config.toml
num_hidden_layers = 16
hidden_size = 192
num_attention_heads = 3
num_key_value_heads = 1
head_dim = 32
intermediate_size = 768
vocab_size = 8192
hidden_act = "swiglu"
norm = "rmsnorm"
norm_place = "pre"
norm_eps = 1e-05
positions = "learned"
qk_norm = true
attn_scale = 0.177
bias = "none"
tie_word_embeddings = false
parallel_block = false
init = "uniform"
init_std_qkv = 0.0347
init_std_o = 0.0
init_std_up = 0.0347
init_std_down = 0.0
optimizer = "cautious_adamw"
learning_rate = 0.0024
beta1 = 0.9
beta2 = 0.95
weight_decay = 0.14
lr_head = 0.0124
max_grad_norm = 2.0
warmup_steps = 498
schedule = "cos"
final_lr_fraction = 0.1
batch_tokens = 131072
max_seq_len = 2048
doc_mask = true
train_tokens = 581200000
max_steps = 4435
dataset = "wikipedia_en"
Each number is 128 + 32 x the weight over the matrix's rms, rounded and kept within 0 to 255. Layers, rows and columns count from 0. Numbers have three digits each.

# up: layer 13 MLP up, 768x192, rms 0.0715, rows 710-767, columns 96-127
# down: layer 13 MLP down (transposed), 768x192, rms 0.0698, rows 710-767, columns 96-127
# gate: layer 13 MLP gate, 768x192, rms 0.0795, rows 711-767, columns 96-127
up710:109100137169145156138110162170113127163139131154098116104154152091153127154113087124068089070138
down710:115166130181145154139127153148129048099097082114168098123143101078090187175101100138082118079128
gate711:133140120126149113180151160094137133177113145150127122110115139094175157158143082123142127135167
up711:177148108080084040124102080081158138117128138061139138117089076131107101158125114104124106085120
down711:109118161124203170137125155120105145134141130112166072142058141138079080058138083114119083134142
gate712:111102159113124158211134033178076108159204195099147156161123112101106114123093151068168138112169
up712:071172154128093108131125113109183106159166125147116141087139101159134129184161067072097153184161
down712:158072102104130179130083170136109146032094129127070108128131145135102124155150158144137122095091
gate713:084140157127113102113132139102095132161143160146136131094118106134159170172151148151139108137181
up713:139103126143122117141135131140111069120112135128136136136131114104134092140128212070112084136152
down713:190139145153140081131083144130111138134145093103097115173132173077145148108162169103105109087112
gate714:090129152083130167163185113086139108159133140167129165121088200129097138125150138109164125116088
up714:130133115101156089152129130157081098091142146114163106097107110142148089197110118109110161172161
down714:077158153111140143139142157176122146129129118130071144093154158157160127125138134167136193128062
gate715:125124125181101091082166069194114139171136131112173157094146156144179146141099146083130114154180
up715:142068095132098072108085144138137176163162074103108123142075124147164189097106170107145045098049
down715:087118113178129138126089104133102117146121130133059122105093111126131138131155112176150125115161
gate716:143122089118125130093137183178166172105125141096140198128151075135111131048147135153105128141140
up716:126119142106142123154171129155189147165098158161163075146154174150104087122107130130117087045136
down716:114134120130098069126131157086116158147116204176135111102143111131148193108068171169162158168126
gate717:123180130130138154147170103111136145130142110168139125140116126159106148130153086094122107146098
up717:128164167117099091062140082120114087098090192107160175090142149119184175129132133161124127101136
down717:106150109088144203131139126130111121122160145136115133133154165148122140128139156130143158149102
gate718:127153159129125097177153091127093128144129144083125163129209170119121107162048116075134106053126
up718:172171167077098054089061104117119154186055118120119122149178188152110142133110175120107128131060
down718:147108118136092098063121127157143127101099118128099162059101149107100107104132123151161235136061
gate719:159123133128145133083162137114132161117118175143131150125109161131089137117039117116185107106138
up719:131132169121170195176116094100136123095162136156110104169103124179084142071091150111122126135167
down719:135130111150104143118144112125132133165111132161073172117122125148134169121082169063130153137121
gate720:055219101116141175063065143091143135161182108108102186146121137181170159143138096156119161094141
up720:096124132188145099183103117129132177145152140093126124109085243154133143123112141127095143074174
down720:144137081144089102156105110091169137125122098166086132148136151188139118137114119081104161067150
gate721:144133103098199092124143126097151155093136136144082183122106120108149153149120149161180123146092
up721:086111144185107167094123134172109146083113149145133127174148202129137128139123142106123166061118
down721:139111119144126112125080114140192116146155117147129129157137118058139130173145129148066132131156
gate722:144182144185133133145189161092132125136137161085085149140130096149100111125114122130172142136110
up722:201124107093106112117101170133124118134149122093086107072142119078114094119121125106062085139172
down722:133143070120122162130086157085090175170110194148095155133131164162146104110118155123170160111114
gate723:119138159166139160140146110132112102158110156110109190107113157140129180083162132205082090169184
up723:132127149134160129163174164121149115152118104163117192212081195115082133073167122102174108133144
down723:166059186139059087155110121141125090145093179102123147126148050131102094129027096178103143131143
gate724:160122067143107163111180138122116110133096114075170141152107165106136159131144104114105095151162
up724:120099164213151086105086171099142132093138161144147136186089129083121143139105155152140108183122
down724:148146089119144144142080114144124127149150143092110124127151139157170054120116133168161148160101
gate725:114190059123139170162129112166115157099190162183117137106050226172116175169117157069142124133124
up725:096198167121112137195127170132133136117172060149101132150048120174196110131150142098085170151092
down725:149162138173140157141167111146121185125104127119085164130103099030118092103134106147135112120171
gate726:183177103112064141164071059129188149234194147077114143164076111136096089103173158096116132092107
up726:093130124106102114200129167151143076123125123071122149067114180081078152116122090120128161137132
down726:129212075121123193128119158127170073133172133129164024130127131077128064078153128130148187129161
gate727:150154139107134136181162061163097035143181142122121130108123135108162099107136089146178110110096
up727:095146108183146184114125196114101110147160099094106181072138155122121132104109136148153131098144
down727:146146155137112079124150141120076163168102147109156123087157133119152117110129117147102124124115
gate728:085129084172120129129098129125181126126135169153167087132122123168082118127170123131145123145092
up728:137039165123165124109162116156100120212146158124154105158102073143111105093113131103122175135127
down728:107093174101140108105099114078087124107159178119163133141104129128080160121099090120079091189110
gate729:108131075165125126133134108127082151175163094168062149114179123136123111108120143159125099172119
up729:091094129086113105175097140143139143153101150088169111164127130116096099153155127091127108130070
down729:095164188121199162123122111093124142124110173142065176169152112220146173088166119102138123131139
gate730:106152125114066177112119094123109111122141137153157143166134085118128114192094159161136092168119
up730:115117154156114115139147132108168097127074177127121088111125115152111160147233061145179201143170
down730:104145175124165088113120170091166076097123055128112122151136119158125139171231153121112145149148
gate731:142158126144127154148128101165161179161086129129147182129098106101193115181156132111097185120177
up731:123146180149128144089156073079147099146187141148093087151113100126096154105114101093180125165108
down731:137107117133148152163125095189106109134104141134154145116146145123106156108120116129125075106158
gate732:146162135096158074147144129077111097104140106141183164086054093130144146119056084209150182204128
up732:162169104102110189121132159138138148125142171134170171165160113129202101097115183086210134131135
down732:139136103143137069092154174130205140200110134180114133153094186120109043106132171083165101125112
gate733:134135098122112187143137131101115165117124133110132116142100086135180130130110099131101167118113
up733:178122088125120113153105149134147139123099079188158149113164126159186172138137141085162113124147
down733:138085082126152074104063146075151064143103166100095117188121059149136137108131160164127153052145
gate734:122142154154149127085130143115143179149124145098140155135166164168118132147154187146088106134130
up734:107149135138104072106149096087153135142107169169095151197149154146105110096096165150102104177146
down734:152136115151113099126137090092105103155133165125131152125182146118153142114082145134119121113160
gate735:103125135120175130186214069191058132136159153126152112169158144092062119090130122133120157139116
up735:116044125032137091124132136139193139089203127162168141174119091097090103139172098147123121150152
down735:165111133166127137126159096190129131142138131145146133083148159109065134165038099090117118085133
gate736:196164112081175117124124162068170169117132143133136124173125142189096098097137125112202126151157
up736:079055152127084144130138068082058149107132124125125194086146129090097162151088188103105110125194
down736:137140104122160118090132152140161184132139142084153113139133161166162073121187106107123156137098
gate737:096125057162099082082127107142063124114124149132098180179122104139144136186096071087128104131091
up737:137162153092145111141176105138183149117141142099103103114085103094129147076203100157118133113085
down737:123130113058113136107130185080162119141137139129152182063130127101094128192146135120159126138157
gate738:169153110125151127082104123129124138154079106125118153111143101158158121168165121095124137140184
up738:134125118141124190154141144120119097138082093098132147169101090090156092119170132203159165123101
down738:079151140094154111083119129147108188132144106173137113147139169163137114153165159128125085113116
gate739:162145137125060140176155037229099206164114176138121128139128127138186158119057116102103152130158
up739:070124139100141082106129083098137147204089123144180080121125124166117111198113091144154126148124
down739:095048115166108155105148139118113096131154172109095111133150146196174164132113157104132097068177
gate740:174130104089158175186117083113109124108115076150104140115154092163132084105076180100100119137121
up740:173107096187126125153170072141215137158115114125084157158146174130091067079116147125153160099150
down740:177186149105127101117098171158152140094098152161132120124072149149183082124067147131178125102111
gate741:106082193124088119159123144141134079129204224135101120174093114124184106105133121179228163131107
up741:160094175119144116161131110041175134170130192094148092113101112132178155125137161166063142156158
down741:136139168028126120135121131070135131067181116113149127101109095114113134096121167158124124129108
gate742:096179138100157155136119127120101098179125111147112082129116129160070144113171060174126121116075
up742:171111124120131095078162161144152139135099152139145112172112172142098123104137117125138133062151
down742:116090119168156104131088096145079150079134071143094057122139187078102173142104132089133120123145
gate743:176132081138155121125158100131147144101093102173219141137153190130079124139093097101131089098079
up743:132145099100138122153088130103135122116102098123129105154129112096112134103114109125144125113129
down743:135118118149140102143117122148077127123130083086164104114102122161147094191106130112125160113139
gate744:117136175072127143159123181156082171172136114110048101133158158051102112176112100127165092108169
up744:098135151084106156076118147136156158131105083101135100073173162111071117133060145097151161152171
down744:117126112146136106148152118111046083130117165120171111134198165138071158125123106089128086157166
gate745:158142113107179083139078099096131113128125130133092180089092135167105165129157129113102144160102
up745:157133124096124120081153166105094104104117115089210151236140173115159141117126140149148162109147
down745:078184168134134152111137136154127133176101086098183158191174149129158093102158062105138103179132
gate746:100154129143168163109115089134137144142139152182155117085156140157111136116140149104085139190085
up746:095090173086100083175110117070125121173128139178120144136183159150112134122158111116133140136168
down746:154123101109114064129084154152135135090109085124145164145144124140136114161123112111126053105070
gate747:178156108125139095072108106188147110077132144180112119128120193096147090135080134147160104180165
up747:121149095146084141221124151110095164139165124155104111085128192159090181146113018149138109115116
down747:135136111079122155128142119071158115148127097110174114093170120128167108119131142144126105167118
gate748:070125109152107142157119105132131142125071144139136151123116119146126103158142130112135161094101
up748:172142147125118155136125113097127140104139065092154165173124109110100111113122138082128122183144
down748:134146088115149157110125139123162091165098164111120150080114188140200047143113107134085161150130
gate749:072089147140180182141108080088143134183093152140126099128077122210125129131120137112055127130135
up749:082067142099155147120100127133146118114145133128142146103128101140135118117173129083105108161111
down749:166111162107088127109172091127092116133184107112142162135162153153163124029070158098190111091165
gate750:100121121135103149135165069113078087115103150153156129186106085149183156142108101093125180082095
up750:174114146168087184135120138176114146154097064116117129105056109189156127128141202106156107135131
down750:156154119154140091141128156118135102164098136152145103087104125091120138149134116151104086174168
gate751:165115170114102089182119106139149139132091093111083130111066086072124097148118084140042118120098
up751:162123116098143124172111084104133128155082111129160140146141146111103057118118071110086111113152
down751:156148103110099143100133196167089135148136158113147147120141126128134153129145193123132165111132
gate752:121122147155130109117149114091118137146195157090130133131160081106109157117121076137140135149162
up752:108133112153114145144152093039150154139083158159192166179156127172114126135126128124160113113090
down752:135153138117124137198157118098155111119126137155091087100138127099103154112158141112141174113119
gate753:164144183069133091162175127126115147105154169117091144118145107122122128142121084168099135116193
up753:122105120137135128126150138129181128101143133125105182139123056153134124122119120128181129182134
down753:176070157216147082079153159143134112158089112157139123091143133121123152074194146146145142125093
gate754:092111186082116108090171081141147079186118155119088112117146108101123094084137140143137159117149
up754:132105215158104135122132152137135104128112133116132112189128091112182111125084160109201080161155
down754:111155130112119087131145161076123133114170117132114078148107162138105107118137121099097113130114
gate755:082168139182126182128111084135139097100116125096121135156146139159143103123084152104124128095125
up755:135067156118144133128090085102146101082125149084147076121088114162132170140104104091141109145099
down755:136139114150152124169130153115185134062169149097171091156155115112148100178154150118129106093115
gate756:122103146096093110142138113147108105052101148088140106133147061117103174128115084132118091154107
up756:136188062136173076081077131054174182161169135163102127130128137192194072097131135135179180125116
down756:152132141128178104088102141115144152091156158082151133156092116136137171100123146129174134133112
gate757:119165159144137173149137129169110118168108169097149174149094138162132138205096124121179130128139
up757:126041096155131154135082099184155145190147117128130133091078208190139134208182179118133149137132
down757:106116071092171145130130087121190136120150151170131160159106144168165124136133090131113110099106
gate758:110104139182100150140101152158085121151149133103124120100041118087129135163114127173203149149097
up758:110163122135093126203080117121132108105178215210161097202175158149154119076116090121151171110077
down758:125097133105137093167073131176071140182202096138090155189176163138130173121129079111120099141165
gate759:180118080117154083124149113121094094096180152152148094121111106112119094090127087138127096159127
up759:112180147145157109131115139075114126121151163165121060107145116156097107145128109122073095092121
down759:139121123128142089116066109129159118106108120126114130114121104116103145101116133128139122160141
gate760:113078096127141175123098118113098119162082140171119105074144210148152104128114166082094164123085
up760:134085142078074123149102134112059152125129223143161179128103104139155126103156157150105116132143
down760:120169178133108127145101085145123078122179158132127088177203163148152142138141208115115123047093
gate761:109185092073167128147129143092115102114180110131192137158126132109119104195140150157204130183100
up761:128137094090160162085102104091093144162138117135190148128129123163165147116153132096124198177063
down761:133175106087133117134045178086136094164127201127108085149124109184152141136129113125176158151159
gate762:150103116102110116172142083138118164134193139179142174084109166073162149079147130087123140131111
up762:147113100165165169101080163125134074103143129051118176069132161094151113118112145073134125127124
down762:161116141145094072139174130141117130114083091139168129127124151089093203124119136108154146163144
gate763:217161129078133152096120101137099140173162173130035089090101178105111119160089203152214103168151
up763:103150136111173073097166124128153158131167140200148107152079133151056173141137130138113123137094
down763:186113117096158097150077131120108150134164044105210172181127092131103113140112143145099132155134
gate764:093103079086072138114080115156148124104111143109126102145103100118138111129107188161154135157092
up764:142119169137123128160108146097144124105126140180135115127165086131146159131138147072108175122118
down764:128136085100114118120117067112160125122124107097107108100115138088117170147125113167113106197193
gate765:117122116158123127167148160174141101090101130181152114165098189131139126127070097130191125089161
up765:175107172147147103070128098171091137116078101172148155153155172135172085109115105144047129080129
down765:122104117101115145126155054124170141109151110137202152126152132164144137122086096077143132076129
gate766:182128115117120139106132097160107091083172132111151164119134092107151157178182204110148148146123
up766:111064127166109130127126187101072141091084137143143152077077175174128166136164077139120095193110
down766:150130135125106189121117181134105151137161080103110108126117144079099119148112121146128071138145
gate767:190112095155159183146169130143171170071091172128138189125136099200123133119161140060113137101078
up767:109166154143040158154140120040148132124131129160194120211104118092152097135138109059184157113101
down767:086171134071114100152081060159164069145147138090071056133124137140150125096134168103153119102128